Part of a small language model's weights.
Architecture: LayerNorm before each block, biases, attention and MLP in parallel.
Each number is 128 + 32 x the weight over its row's rms, rounded and kept within 0 to 255. Layers, rows and columns count from 0. Numbers have three digits each. The size before them is the row's rms in percent of the matrix's.

# layer 13 MLP up, 896x224, rms 0.105, rows 517-722, columns 192-223
087:205096094187154131105070149090146134112181114164102111193076164122130185188116147083105126149080
117:073116151113133093122131124081080132088133108145132061142202085125146118174137100125133107144141
097:120148088122101147140132144085133104126087140228102166101123186114151153201125118124148146136166
096:168074149095089173079085114148154075159096126140117150151111143082127162129106167136131133145088
101:078195130158117135097106158130105135092147154154115161150083173138108105124140113120112139128107
101:172116076120101120102124082131107131094107148104125085174139149092170086131126121133111107134112
104:105191127143128177120097074151120119112161127116070140153179146163229164169136101084097146166089
102:201090173111164135050170123143144169144102128105089181175154142140136127137128160116145098153078
104:091114156106106173123139171143106101136131111100102138188134152123101153147154123080114105103138
102:118107196126213100162118189093108169096121141127165155135099129130100186139126166126111127167117
096:144099166145140191118105138062174167081106148157108175125132193097135137198171134115116170162137
096:129119116134184141104113132097163183121138245129123141137117120133142149071154120098051124103149
109:142135114173128111107117149102118136116121183163130147136156177168253124170120129151151136201118
104:202146151125142111106116115164134142155171074105083157165175135103106093161183132113089064128073
105:160115126111159080052133186138117158142116105197129072125164129134102125097126151119060146154147
105:084087118168137176059127116157157176141166146141134103163100072142163106147153109120061125138086
094:104174123091174125109057094100117129101120120155107112097160144170115078176183141136146113171151
104:049114133097102122139123148138135125136142136112212097159077140171128105104109139115073081152083
095:227092181113087125152041189152114159107182143109180183138150199076161090143156105146105193129040
099:146148103151128150152097139144094171116150137066136169129104183054154077145118163148128108196154
104:120068076134173133150148145123123109140190199139076122140117174070120150162193083108164105126172
104:138113198101113198125143080146122163128128153119121114148146120086139171136120110120072150126093
103:089067099133149115171174152109138116157151091128102142146135143105127121167080107148140088098133
101:114107136086111153122120107127110149121142037110078063111155116088130138179090133095125074088149
104:176138098084116172184098119161174113145105143176139143140112152172144111085132165105121161163108
100:104147127143081187141159117079080165124123116155134182103098107129132097153176175162100116148111
101:112114113115151118097147130133215096115187068120153182144169168106125115123151099118109091123141
092:145131160156141077150125139134115134170099094213129133165177149103128072126128116152100198096124
093:149122123168145110187142118133108192158129153153130119178125129074128126167125162132134116092126
101:131122125119099075105159108133152148163143123151121150111128097089111186086188085104102117151109
094:069177161087092157140081143156118128140128158118076141154095149114139136130114150163088137142178
091:135146081108142142177114071112119179145113122092148088139121115140181108154089173171078104103168
095:132160116052099170127137094141168141098116095162091100155130122129151123130135086097163156146124
092:137105178201107131095125154145150129020122190173134124126089122139204121085164143147036097124124
095:128100109075134147139054089140099141074051128101104170101199088133108082121134157093131161143101
100:165124154157096176131101157198089094142130070138095151113117135163153136170120109082120143076163
096:121137139137131105091151157161116107062164164139080081123129109119106123152109145132090118139110
103:136125134124136102140154121177122104095143105125149092142076111166138117108099011155119122121117
093:141149120138110155123087121150114105100143092141053200160143093158108148156217106158108103183123
108:116164135128128144129126102108145114163097162133101141166121133111133167164146103131115138077143
106:100152106151096112089122140137076195166149163130110165188144099095159150112129177100084143146110
095:110161135172162110173098059086148123152097167154118146127162102126148135120119156183153150126128
106:177145120091094117098128149117194119136098127104132121105081113137183103126212094142091140185137
100:109136130102137090098161115071098135164122128053080154108159098150099149129084153105079137105181
100:167119171119154154148171168161143114094147159119079104169130121063129105102163171085134146133110
104:158057100109173062130126134117109134156115126151135165176105118137173087128092082126132077098138
093:100128141153148141142112113078135123117143083131155110108128162132129120137094076081166152156145
098:099162146032110087068158132092129143117119143061117145192153088130168118161142045104093099125118
094:141121154110157152140104127138116133127141110162190097148114088119146151116170149131088152073146
100:133100128109164114123077162146066205095140130181140124128137090113138100147126124109140088085124
092:110100085143130127147096159109122115132151168109152103123111210117083128173204125146130096131139
102:135161126101118129162103135105152106029115100138127137089132153135138155117107121148148105148162
097:133118102152168082067115172068107115120119084172132173144088093123100136147108112093132098154089
102:206132110129148090095146122150174098133206124131112096073129156119111139160161103171088159069183
100:099106114127087086100092106106186140146160172151152127135139183131148114170118120184131160142149
102:144133134134156145146191138117147171130116112160136152138121119142163122090091154110117077148119
102:118105139163129026110129166155122157106157149108178087106136117099082133080098156145115130091064
099:096094090087138110139133109117059169143094168091109091130117114163156043096168095143148108098084
099:109139093113158111126151096150167141127133122191158148108101162116117138078108127118149097154092
109:089107176102099158143154076098096123170131190122077147131135167127129135220103119143086173125144
101:131086131126127108094164092164112188142048133113100087222090112144115086149109114156115122163146
098:132165153114134118083149166142117135070140153101133116112118132042151098123167097101124105110136
114:159180112074087147126138090163123112134138073120112127134081147079146194100142163129116171118104
098:136140235099165097151134087076134128065193146116163121155188061141165134145119124072141126123113
102:130172155055097075145089179197081110136148148136115122147110157096160090145170111160090188080108
098:143109168136092130102089094111106139098120075132192104118117117135156174102154138105183101096071
104:158148196064140125135066065191130208165130107115097179149155111060138100119155122031106128118092
094:132106120132145139130079121183229111144122129086098122182151172104116099142108115105126138150099
100:121091142110142167114125177165138073101110147097105227081138149153130160165151123084143096142123
112:101083087133103119147139121090163129072094130201098157153112111153144160102154155035099110118177
100:123157124131100111157077075141130143102069158142117139134119132128167156190158157165157099147125
104:120118076161133083086166115143154086116102183131097132240132129109104099107152150099093139146127
098:077171079130098126077113095124137124105112165106104138152069111101090140104226146141111109105103
093:152130107153136126120134137133146095139174161164070137178088109110173096111172048099117122097147
096:120162151132141168140094186086085168101138124150140143104112138114140087119103173141045144107082
094:141099096122134173081100128135091082092163141120149167169086166146150120111105107153082082158060
097:005120125209089123140112125107158140152147131128142115139111110125100131145167080107090122121062
099:158164116134070132176136114080172094099160116150087082128102113144136104159123108094048116139154
102:155138144121184169169103116099078144135121126138161118167016128119127160141114172156138180150165
093:093056091133110104094123084112090200129186216150103100106156140123093148125108059186115113076096
100:053121156163123099085164137108148210090102100041087054152159111167134159122216100145089119183117
094:137112195169084150156133097127144102056104130122144104132096100144111111133094116197141093103093
100:159113106158125122191133153150160128140109153139103146204105123098121131076108097123132122111186
102:163114170070087130126165122107171141040117115174078124167118144201116098118142096122077088155137
102:123140133170129183159138152096124110119126160148154176164140123096095130166148148103104102108087
103:147147132137128121102138086077161141181128145120171118158150055091158140080110115108080101168080
105:126149153182093094165127171131097239095136129127157099116122081143128109106111165142116180106117
100:080118136085179070152164169097161108140103078110101094136107138144119086074174118146142103139137
098:117120138121148103132135149090187090100149111143082100125157112150145097162146147156121141089142
102:106103141129134104118127096091065103108115134132114108147165139122172114136148087112160133053029
103:131174145067128142157109121126133072114133136170147115108129166174136161178085164124140134136100
097:176136109163081087059137054131107117139137136171105134202192182112149124215058080102078160077125
093:099065161129119056157116132109099121144136103118103077162119148067097098105158088109135079159144
101:099110135103111084127160175166119166159091118140073136109116103093130129132172138139164160181192
104:085146113146156133098119116176059128086076162126095084157083146121146112125111180104128117126112
103:084102176087142114128120098139162187053181121104108128147162123132115160190125122131121190116118
090:100130132151122139092074148083119150173120092104131106106142125124154143140153124123114190121113
097:119099077150152133114147138166131086105150121076101163193152118118131152125141134167086072099105
107:101109117089134134109126120123093110109168117175134107128118147134110170144213133157056114120098
097:085207155178097087173094125121144180150075166123078184162159129106161071188092160103059112167145
103:057119167124170135131133173135112046157129165152127066118171112146141143139195173098138094159144
100:074172105136151093158056130140161059150104143072146180097160161162166071179087174115088155105065
101:075096111157126071076138082066108152141149147080107127159093088142162117109132183137134108137159
096:186100147165122115211084098104129144086181138126099150131097124069141073115151149122129098141123
106:074144141179191128106190150151118145176135116133073161177131119154140120098159150103149073125113
109:139121146092106122135089063169100100144104104157158120061111122195136134156148140185125179151184
106:151118102100163126117150146149144136140075171137129093171128148123109102117120149122098123069115
096:127155106101168126134167060152090173118119179145128194181089142151170092136167057119163138128123
098:099101109108112147125117129126132124104077145166099174105159135122112144143128130128123129147149
099:133162135137186176150125087089119122075142124108127096113135103087110109089110124180034101154132
105:115158130092122137116032163135164108056166156194167119102202094108183102103194141132141157079147
106:079132156121153120060160125106107161160113106101142140133128133094193140125137137129117149098110
092:156139130096111055107117134130084153139089145167089104146171142085148146100135100086163133143096
098:157121119182143075140139107132133145158096109111122144102157094117113121126141075101103165103045
098:100102125083208107178100103064141193114155154168149146098111133106061103134094167099079092162173
099:132104146158085074157123124135156148150100140164168047146157124126107150106082103178138098092183
091:150180183104114128108185160119147062072177109128101154097091097161109117133168095140074146129102
100:108065151069137107118144135209099118129160148169156143166169119139148122133059152154162113071108
102:056163083067137099166169087133157119139103106152154150141157129156104103076110076063089077147113
093:141106159126117159137116089092125162073124109216097074089150107167129106158174114077138112111156
096:196104183147119090120079138105143143090146174082122101130143153139111144103147113137130070123136
101:114144116134139104062118097073085146127068141137051117100116142166123152149137116144151181181121
096:108206180107081145129136124142128178127105094179118108090127110137169119117133181108149205137206
104:125084140092136099107125167116127123182167186106094132146127128076181160139093131099089080169156
101:129119117108136034134137108107127118109139113149110143127104151106174110164116134126133107105070
100:128124104140112134139124098167137157121127137175091147124156146135148135139129099157160125114139
093:132076182163082121107155160171131123104140155099153202080084134123153118111066147162119109091098
095:161146062173158103140114104151128217106139150145055159150110108125100143102112106136124069147210
104:160139205191111155136110157120133157095165075091070078113092213118134192160113148134151139126145
105:097084091163121133102174172125137113102101153134122088111153098125165110122123144160090113147092
097:141187103153131126146091120083107178119132075137132143130165161105165184115138129064160109129225
093:108133092063136124083137153151138142098101122089114099091136185054161058135112125121110126150101
103:165124113157097123120096125148115163097059163089114162156113137131176104165079091116114161147137
088:109135148103092121140121130175123121159129156145182123130171143083057134118142082128156105134155
087:134185177070107126104113121155183191145165109167133111123115128128150117129124073114161118069127
102:120153109099104157094132155157214125112113190157180108172110131148111071144112153116057133161126
108:078112122123152126124145152109145107156165145152137120137098157099142141084175120104153187099090
099:149160090169119144147184132205144112085094136135117121110120114158110074125179084165102132147080
093:119141171140197131149135108122061134105108108092115118057161165138112134192136068068173132114099
098:196145136146093149097140124141132133083102080116165099166144111137153148203170064145126115108091
101:128124098080085166130108100187123141118104130104094119117194146112090057193133149138096168129129
098:133107093173118116112187090132103169112075143065138102188141133086163087102152125165068162167111
101:093098136120184118129140186046117096131135073130084164089187147109157101102115124088110207049170
100:122085192141128050074197126183071087080210155159154110168136181107153095181174117166110132103101
099:125130145173096148096094129107133139133119143137146146096157166097136140125156114076147200116061
099:065163129183125162193066108093195111146097133127103102145122137168166118147075189106071129102099
098:182161114136189100118090179145144118089066121134128179133179126160131145169192175099059148061180
104:134131146128111116131162136171147109105119112160069111201130134124163136155104104147108103152143
102:118118148169146150162132096139145154107095138118163167098090182095095098174151182110117129144115
093:117225186166163145162091123153113121117123138149156151129139112096127131143091131130117105118106
095:189083092160181114170167154136101115142119076124123190126110119077214136122220144070139089132090
096:114153144142173143155134153098077106138144114091096177104107145160194172061155161165116129055146
111:126141186118113130207140114156114150184114075108142233120103195101190151095138140131151115135136
106:127143110112111088127107157120184135184092152186113083139155107138130118141187090100089120113136
097:126203079158146109125145082108113197109172108124143166116146135128146090135102151136072085134141
098:115159145107168095128112126183127121145111105098108136214124130122053140155135078129136091138100
099:110134154097171105126142139101096128099132196113116133131124085079101124130107102114141126099070
092:134146104127100078150152175195102114060064122093142155124132138107126147124129135128094096110098
101:104122131106117119154111078138118126101097123197080122117113162149107152121134091136104099147096
104:119161120071114083113202146122134146139113118140179105178144112159147154193097089123116157111093
112:104154151195114098122173100129147100185117127128105095207138098133143174144156162150111114063135
100:122076100125137109140151070123088092096172152131141187153104096108140113085105084104112123155116
101:151111141114090137136158116160180136127104098132126136192114149113102106109153126049118167126113
106:102118158118118122140129117153061137130131110135151162128079199142134090118166146120151125120129
098:103111134134182130140137176147134121122081134163102156146103132134114129113157140087115159070113
104:156157126144105146120132093139141143136149134158109116149183129135161145095091139115137111114147
091:054155127143163053126117054128123117150065144121156157132169113104123169194057131129109120166132
093:088137129041119130184104198179108103129209059087150074190101132163187146144139122093112137125099
106:094160090164162069095115147118163187131116076142139062124147123123115145091138090151123151076177
100:150150081148087100182089138134120104110131181120099128139153158117163080156141126085108106148147
106:095156170144120080076044130180151171092153116113149114106207145135158102123129104125120145079097
097:071185202113128169090138152122153170127122091101120110127095123125115115146119130158163169136112
104:104126134117126169128071113111145157122113157154103105183132180136124163136099178098063105066097
100:169117097108139131168154158136142146173096107142116184114156097077148194141082091137140099171083
106:132134141112083108071111124127147147129115087144074173129189140122132153160169144137078154146159
093:156089158035126135119107123129178116164166102122097073150111113111114171074174163124120112168137
100:121182108127105127178126097112130149135156098157138109113136250162128165183169108184153151124131
092:116125122165123157118098125155132115113153142159113117096128179183090202166159091192082146153195
094:167174132094176092177099156132124142114126146194115075092149220137153152077104130126144087189088
103:100105113102129055124149135142077121137103192141071136117150126181088154115163174093080166097191
093:129134192069116093153132158132197097099094141164174188147145103098091139130136133079116121147133
093:186186143164156117126113085133112202156116097120140107111127103113103069108151086139087149066085
098:109117150084176156138126123125151223059085152138100111119145134162147134123129061129154073154156
099:129181104155105134156088152116161115164143089167135100162177130099131062192133170163152147078091
094:069171078073115154132097142087173137140106165127134202184087101105127109155136089125157192109115
104:050113174130092156124096122132155094116117078170145071162100107152140139074152147141116079147160
097:059105109161095153081150159113104106171147162163133111163139132146180141077110131128091096101114
098:128134153082140169124133057116133145148093094205098162086202076127139123123154137096128148134173
099:136137120137131150191120155133158159119124184137156142115182149079134180173143045096122127111142
094:083142151157126157118062121141097182161072155093128121168114164123100150105151158130081071150120
092:150183165150171146082134060128142168163090122101155093126169096162134165106129134078067122094144
102:137156212119125128156135099094116122100131126153126132079143136126152139137123100160122164111107
105:131163081100127135157112159211087189128154073174074155157151127165129133117160122142163095132117
098:117134140145111106151105108100106122093133195148097149162153192099081117101147160155128222083197
098:154155120113129152177076148096133100093118052162127111187115090083161174172099160117114076137189
095:123107153129164110186185108105103158150174128154190124152126115147108070162118132149133084102132
102:088167142127158146104054145198081121118140117110124186124142114103137130145126120116124085104136
101:115156096108142116112179142153119125142170109123100148191127123060134129120129116130115128103073
097:085234195152115080147118128128175087102058140129123125143072166167152150170127084119130064194126
102:124105141126076130148091102160141087126162109114107158129177179152139086118138110160128180096133
100:100160142088161096069129156168158084121186121154174137172155145160163135102199162140101144140145
098:156139136171133104164105091026141049097152095135085190133206164055142107149155112115142104142080
094:119101151158150115116128186155133148105124184109066124151119179110188137187109094126111106170132
107:136119132074133099185122082110083133171156166134092152208154122108079075160138074092084115111136
096:184137090121105165168133069151165157138091190178140067162112147101134095126098150115071144129076
105:075121151111125171090069082188099172119140120128111136096033152044164149100189140124170155120123
# layer 13 MLP down (transposed), 896x224, rms 0.0554, rows 517-721, columns 192-223
094:131110115149110118113124182150163143130096088174145077113067153103149087141147136191140141151122
120:170125139158103148170144076145122076125130145160168097134195155220117117170076167088182092118137
091:133108172123098113087187108158141151127075144099203092161138112103169093101101136150128157167091
103:176117179114136164147153170161143116176138142135103123104121133180162139102102086138169083104162
103:124150141156131084136118153138144165101175129165145172124070132118175040144156167139098065099131
107:076127191097090155137115136125104139157086150104128119074143127122077142103124190153118107192171
102:139144136109084099111151110129099149122133097140135071175143109115155168147199100103181094181091
095:191160072156171181106157158178114173133102098099166086076132177104095196123117161094114094158115
087:147185074164124138174114166132112087084147140134121168085094164076109083117109098107097145085137
108:142161097132139125110156181058089148046096098163133114072124148128136179119074108120145051161163
105:160125074139107095077148114152167154227172123153147115118169116131167127103088106185179036196054
101:184141142107111105135126130117098145116231117105104115112141163175093095117131150123153101099110
102:157113178211130105020128146116076087136081210111116101082105160170193142137129149121122141140147
099:065148104095143042131121176088121141151080125107127207136116152066126112205139149146113128074143
112:062145118105147093132120116118082117170109045125131177180156157078136159113118052164207123177102
103:071147113098145097155090101161193163154135063117104109120178209137082155208148117163142115149147
104:102139134152051158204147166106138144122139113121164139210122150149083164118142091093114094067108
110:127125172103148149092111082114107110153081124106171106147141168097053114111155142137152087144130
095:039186140103185104096150064093113195104142138094078080090119060159102146120130121148098128119129
095:065138114039142144149103102172106111158139107084106117062127099117111161094137113121103136108061
103:076116147172117129164135143087133113132135109121083119118154129140133169111098159131120132144116
114:104156191151188091142129079160094139150154126074107094109212112157101171176141119161137118135116
104:148123153133126147142155115130151113129115122105121134132153095171134090079131129154067187097183
097:109099094204173066085067149143136092127135139101122127135058084167122150120219122112124202176148
112:125131123140179161139035078145097088216130139070103103127190160155104142199131130130107115082092
104:162146201159114148114149094136162155134204138159119152095149148091086209152162077107120151124169
097:158094103125186182145096165064122175173077132091167101147121122187093149154126112165113201152134
097:069171161117083185084136117181138113130129199109117147126144133100063197157098218108150130110111
098:098139135140073159119103133122104111149069110097188157098164112194077115125081079168053141076144
096:057172127150195150111100140113105054134097108131152122138106125175129122131126148141090188105124
100:097166065105099129087135117158156123106143100154092113115106096171061065198143135204179139117145
105:159077173113104113103102188113110115112154155120149136156126171120057145121081031138156123172051
093:125135099079082100100114078109175169089156167117120108154099130108162154167125162104136152101105
095:113164102118080116133143130166109154161131176098076127155102141111091133167087130155140052086144
096:215139082147089106105145178135115082094164126117096123096106130170138085119141136163140083155180
102:059148127123140140129142123155077087157139087105143090093146118190107139164102126121128105157168
098:199114135205098098132147119138124106188102158114168126096161202125132110104088142153158061103104
094:196120129120141121096182080083122153098091200138087120118171105081169132109125186186101133103135
093:150106205097146126157152080136195167141091142090135116133098164117114098059118140194113146107147
098:128168120126150136178096202125128048159076134081135112167133159149117147128028180098169104114161
107:109088100112159166157122123120170164177128158079175114103133050143112166094077135132185117130096
101:104148116062067145171079156166118142132178098109159144130160105185159115143074117155126137166132
111:093122107176097153090142119132089077160126192156103172098109115065132130074173122121121158151185
098:169119150085153140143103130110115167104084136061105128106143148115099105148123133161147057120137
113:185087123098100146107120177179161082121102098132122116164146133062149102145165136115127125120097
102:093113169147115130150087188072086063123057127134062136170148112126089175113119107113117117181131
100:171167133120155120136125110130122134174125134127122146177166075146154152119067170145207133108131
100:124157105136096149149112158123167205143103095144133124070097191074148139138134097210175158109145
085:091100128111105147101104092137156114201162133136134138129131120087141113149080180132188157166091
105:169175207074125081131133112110137134178094107141098126120192163137116141126153107095110091099122
099:210132165105080218160113139100091124161096177135102166114137073111126140147061088137086107170111
100:140084131191164094110110131101079120124193171116156181134051105105118087156151133111116102125101
079:137082155153082126164119093150156134105146049058133121073105113202163111085147101118087116148108
104:071177139087162128125125106168144112147174081123079139103064204129158142102078069146192134111138
106:163141151145043149175147115158197148101114105100157152083130106130087121136084146158140100187160
098:087141108125120158169098114118113133140123118077118140150074135225145094073138113145168152134154
100:164165119128165163154110139135126147124147136152130150156124147125212134174161080133127089180155
093:212162143140114168107148120128158180113065169147151150152132105171066143165121172140129100115148
094:155079122200144142115159101125147091111094141083138107106147097195102170174128161125121177110144
107:172119150155085109119173156141145140128158190083121126121131153068139105108094125164153108137113
101:138133050123104123128130132132100169160175124131099123122152097166109154106137117141090171106190
103:120100118115119121080102090120139097127136131168155132154094110066152149139180144131147151136141
125:177146072096127149154143120085083121156177127116133087129195111126197169119132145139080126145112
104:153126139087141165134106146167052055118151151099132078145174128126098099121180126131137129198080
082:172158148081127101155120171128133195128099164087136112099146104149093121083148119102149094210138
099:078126120090170111150130136063165096184126121090106116116146119119188131123156044172112155144141
097:100166073104149062131096167133059145145111121101145112122129103118073109153122134106145111086162
098:094129113162125163157117148111085193147118144153089158046118062184176138096122100162151089117197
102:062131119154159155167105130134128134105147139105146103125170123136107112131118108112111178145133
103:113164110136153157086104147130122157132067066144140172101131115101141127125174155199112140186083
101:144151137098129196073136133104116133128117133091208112128176146158120078114061141125067154170112
099:147075103101166097159188123103050124097144134136118182047130177161125116151134074160083147162162
092:125136109140120095146097102126113135172141119078135083134199208124118216161058121132167089127114
089:097166174157129129147130138149108101074113182119138127160108125138110182105129128196165121081152
090:100135107087138073110174104124138117167116107121128094149132123143084200107104176141213131143149
096:118119117137168094102199117147178091128152090143092092126111172224150145087184141184160103156084
091:084087140121148115051137145131144094114080142102168145114128113086116150125088154130120178078149
105:146169080092116055151111169134101103117089140108118178146141145119159126102114101069117069155178
097:099113161127142091088133145156149155144121161075117115105186135201084090147129131097185114096099
103:167125093148143136177127167186129113170088058084140136130132115100152127167110177134149152142137
104:157118183095113215124152136162097150154085153127065061157124096113115110163120099178125136149082
099:119135096117137069154129131089131107139149173148146130134153133114189091086166170133086134089089
097:152098112107139122109162128148085113123159121120147151159093110119138133133120121192106117079090
107:110139121074180157171147155126132090097136106105057148104103206133122183123170081128145128157126
105:142110157186106116148139181101109117143105142139150125120065143089085092151126133151131157160130
105:115152176119186133190126116156083145161120164097155123127181118133107166131061131138109145199099
105:149183159174131070206065108076096097076182127128163120087145170109116204151163120125157213050099
096:119151165169089151142111126170121134126205141158127103094139124125090181088123105076054178142084
097:190138161139111135145205157115110091118183130137126112136152142175111140073112121080125094107167
101:075145136163167143163145153138105122188185145184183100126104077172177141169151116122109111189117
099:094059088189138148106115207156131143118111169089132132101089159149166115105140098168137129138121
098:196185140207145083187109124106125119154162104132155165058115099165120117054142137194120065102124
081:136103132172146149101152091133096149136125080137116200110160133147198175143134136131116122129119
096:113116090202104168174184142068110094152104145131047180122103103123103037167122152146092122082160
103:153127113123160112086139148121164117130163106097150138102159080141147175177162060076144027165072
097:124072150126125176132146140104142167155163134115072232113115175102121063154203156158160094127190
077:089170173143210138121153112135097100114128157148071093128123109157092129092135135144168062120122
091:119144180153143139094152164123193146095134092174163099102188102126172164138111150118109147170144
109:159139156110124227155104154152062115218152093130147161118109129141145136123138156140108066137177
094:116137126075107092144119194109067136142083124107125115126121093095000132051128130126122061179101
097:060140129105131172101081150128157134095130078132165125069096152137119073114129174141069143160160
103:185081134125187118135139158135106140153152149207174104134136152142103102109160179160142076077109
105:127087108107124155145173113143152136080155189098129127165067118115146139071170157118203125078168
097:179115108118165120100127149132157092150119097081184106127166106124204129126069119167162142149162
103:115102125187078130110132114123165121101135120101090101142160149119149103132163119159133059087137
112:164140082164111083094119114130164130085089089156125131114207098087146101146112105107182167168125
100:195064105120067086127106144136137145139103099150132113108112148124149141163177134129139130073117
105:111098166136104136108164120096116145128124138159090097144149169122145173176146156120090147084094
098:129113101150087096077132181122113144104117175213085134199111114174108102154136096105106090108108
091:123120120176112067137092077195127115161086122149037190163073134157181096155139117172123140111115
115:103196075174141161099117163117130104172136156164148134106148071098139121105097167164103172128175
112:119132126163182186162141159126100099123121124102142167153124062227132106088098198131137154170068
100:116137122204116125140109074130136116126147125098098118118106136103146098086098116159202183092083
099:163108123178146126095140117139125110106137132138061148110184101120125164144083138125107095138126
095:089111158155148151109142149155130129091141105112162111152129131132173090137178126108127120088085
092:109126125125165097151137105135066140090173128103069152113135157114178106200137112137114167161153
086:106141165158090147150064085141136067141055138158136169140183154176123101111090120174129076169153
099:110096135167137102126106129189120095110130133156126126173136093140129136137111085104137086193121
098:181175139156158146129178127151178163089066054068120148148117151099182092123132200111119157152145
095:154077162104142161131150140151088116165101134136137094127140132166093127161135126184198127153086
104:126162069084141152194128160155090112183054152115157121173154099145094104150091141164158084106124
104:135125071136103120095157179113219153122163099066177148107106183094098169126174104112155103108072
093:168127047123176149149130138133122147188130087076144105172153135133047164129132123116132109113115
093:180094135128116105147112158081181104154142180043113101129116071104093157139149107191125116114085
103:202108124107140123150106148174118136160142155056128173103154120083109158088090155145137125134138
096:110113177157088040125125090164110088095121135056207122100139098131104150195086119159188093141078
089:103152143076169133126104078090141156167093126111081068199134134090169158120169112154123154174115
086:137133184130101198111119154126139102129099110119135139109154140154111112162109112126173184112062
103:100152098132162158122142123150107178144120098129145155182188088160175190141076102149066137056122
099:103114121103126137166117143115123169128122104117098130164141099171078108168108167116139109092161
088:070106087120127150123106088177165114128127177142132107161122106176135149144141159180159171160139
100:101190126147088106116150130103184146121134160133164080134172145153112113131149154150170159210145
102:140135134152113126128098104143089063103146124143095096122054167082183084138080144108164106183140
115:088112123164158136133144073119147161118122084178095090140157042103091139111106095094132153141135
091:110098056151165086172142179108102107150121154099129145153148135119115204080159122118080130117138
089:135114118156107112089174122124134127178163137123126128116142063137070106247165117152184092121157
100:104119176205091135135110162050055112143087177095113122099093097130117207193130114178132161136122
103:119113070228197091121117096160139090143149113187162124144180114039167092145092068146126129167114
112:114120118157050175115142113163110158121118118114131190062116103151169189123100154155108100103130
092:121101123142121148117134193071137088127099082075094182107113156122032122112095156133093116144138
086:093159147168093185145159124172117164106106086089086096165139129100080104116162095054128088155115
101:095107111101143144128135163140156134071142053127083144137044131150139172143134153153206108129092
102:100147127087131179101141168101142037140089118116136082204101114124118182087093154121154076141110
102:124189140207114148134084163141117159177129142082090067148106092089116127117120134181096129204132
094:165113142163118154153096068148107157146114094120050165127086145071108129110182120178153097144091
104:099130114134067168166141097137152137082120127099112118173165094097146141164055131123135089117167
105:084130111117150140137097053116162167176108172166151133086131093130095166122136125062193087148152
103:108118126137129094164185125194070151152132080086099092084178137142127189084070095134157153094162
101:154119174125097115060133152130120125081185140201152173152111119196137139143146072129171065112137
105:141104145121124113149099091149191138126083112137125019159127111144127108125111080174135158177197
099:119158119138083183153146121101109117119089161125167111173140080169143093175104116185140155103191
099:126100110115119118133170109138127132175151130143137120122136090150070145074072152180116087099069
115:078153192129172177131146142148146179095120153104138101126106137162145106163131111191179137149113
111:138180168116123186123056178125123154097114107149188117105104118157117146173102117174158136166149
097:144111126144127108109123078198144168146089116181146162173121146167149190165152112091161108166155
097:134145126078124123144168098110128211126154089136135141096151151127176170130131140143141177112125
095:112076157112068116180088131178194152171057181153144100153150087101089122087080165100136111137128
089:117129170107173142145082033104093125164137158150052143139142113157150097205124135101058147165118
102:174122121098148147134145114119147073104140140130111138124125156106152197152082116196178140133102
095:136104143169131133114084105118144080122157114162107152116150179108091099082205114164120109117143
108:068098099146148114073143166122111127149137075146067083153105120176175170143143129128154093112129
109:099054129081136132184141142127094176122084124120123198042148127133159161090111143135083141131118
105:187129097171097173104097111161129109077067101160156127135169154118123136177091134111134113132098
118:174142133118054103124102108129170162129137149180149167124142114130092101151095129186169110120132
094:130075099074096078174101168147157118170159109125089097154069089122078115161139145169186098123148
103:152095109186100130122129143150113162117105131108095140110096159114154132092107182113096149142189
089:244129154054076156130160195140163126120187153150089125157126140136117074064206130118116118107089
096:132126138126149107110138080081139126134084180183139135139091161072126112150108172146145107176180
100:130127174127050171146105143100135060093079149181137166121114147176108192164123162096141113149090
106:131123111067100118125175141144079166152091145204126116112116122206112202150113122165114145096146
109:128206102183083146152125127164089160126091126118156116138159105150112177175107131167114107156147
097:140132099114102142102158099188147148207156222150118135077152168148087102079130096080081088182130
105:109129165153089146128087152113121122163107168137128158078136147095102175152112165187156088145082
102:096100083155116108129116091159129141140182145093149147116136143122146110173129150173107136073132
103:150111132086137069139082100161114138168128076130146116111081145205143076091188148156107147114103
098:114179118124103133090102120157095147112065124183113130148157198146143064191084077139148081127153
109:187079188175130179114122145091074137157159110125108085102190105124151121091141127140121087140102
090:177142143109132030179161110142146131112132109087161127137125129086175019113156140064144076161078
100:071175075127117143145142100122130106122124089140119132168157104142122155118148100089107185146174
101:122099201114070174130135143104110125160074183166081165128083116141072175078107092119137217155075
100:068124134092138141167084103096125147142115158076144123181115124080097082109120145168162139119135
093:057115184154112098129111099112139149091127100085130089164171074100171164092148154100136097139095
091:138188130194134089129142183131090153154187117144123103113119129053128167113132128122071105195084
112:103161119154087084141123099117071197180094067119137132118168129116132143156127066109123131052100
100:113110135094097095134170170150151136171150134045161169155141144073124099167113169050160153121089
104:134159101158157160099184111070192148131113115154159188137158093081140117102133121155130132131166
105:110152083070101140145082090185131069136085127159097157140165087131124050135137166129156153157113
084:044105140117118068122113147157111128140160119141129131125182133137148134160100074081044113147120
093:154119121138143121146158087155109137135116109134063120147138086147133124128166179179154153155115
092:205102122105113103147112094134166055077109128125171103097105097125109086134118093135143172120105
094:158125129131090206143151139131138093113097147069118154164143098104099070121090156183115163145121
101:130120154150078184144101081123131064100090129125119142112150143183126118104136149160103182113188
104:131111128062092041114132109112142104070176090125121122172101179124155217150091086176144117196145
093:129184142132115088159093135166134185173160098113146148116082101180159145143136134085104084137124
103:071151160083107175126134188162141169140132106150144144135137136150118168161153122132102157208130
099:171194086075153138116181130111123130162140126132104133138141132133085166149177096124141128122136
101:119124168113071139093171053162086135146214163178101153155131152157127144108137116154115170134180
092:118144166076182151139082118144155115079153160101144148154116128130162099121103141178130097129139
096:108127069105119113058070130077176164166116136137127203084143143089111132094143107088106100139170
100:153104143056124158205139103141082079106179121087076176138143091125145142083087184151135144115142
103:156105111077141178147066158145096187085128080126134169100135129092112135098142120099105167142085
099:106146098091168170153168194207122173130120138173151115088095106179086128095120101185098174145127
093:135132130167035096140162109098126186174096047098155136068128079094107082137157150137173105172157
099:121055106126095140099114150106056142127112117183140132058192123117137137108107103096169105181176
104:117148193088179102139116144153082122157101081102115161113185140184174126074138105150184136132037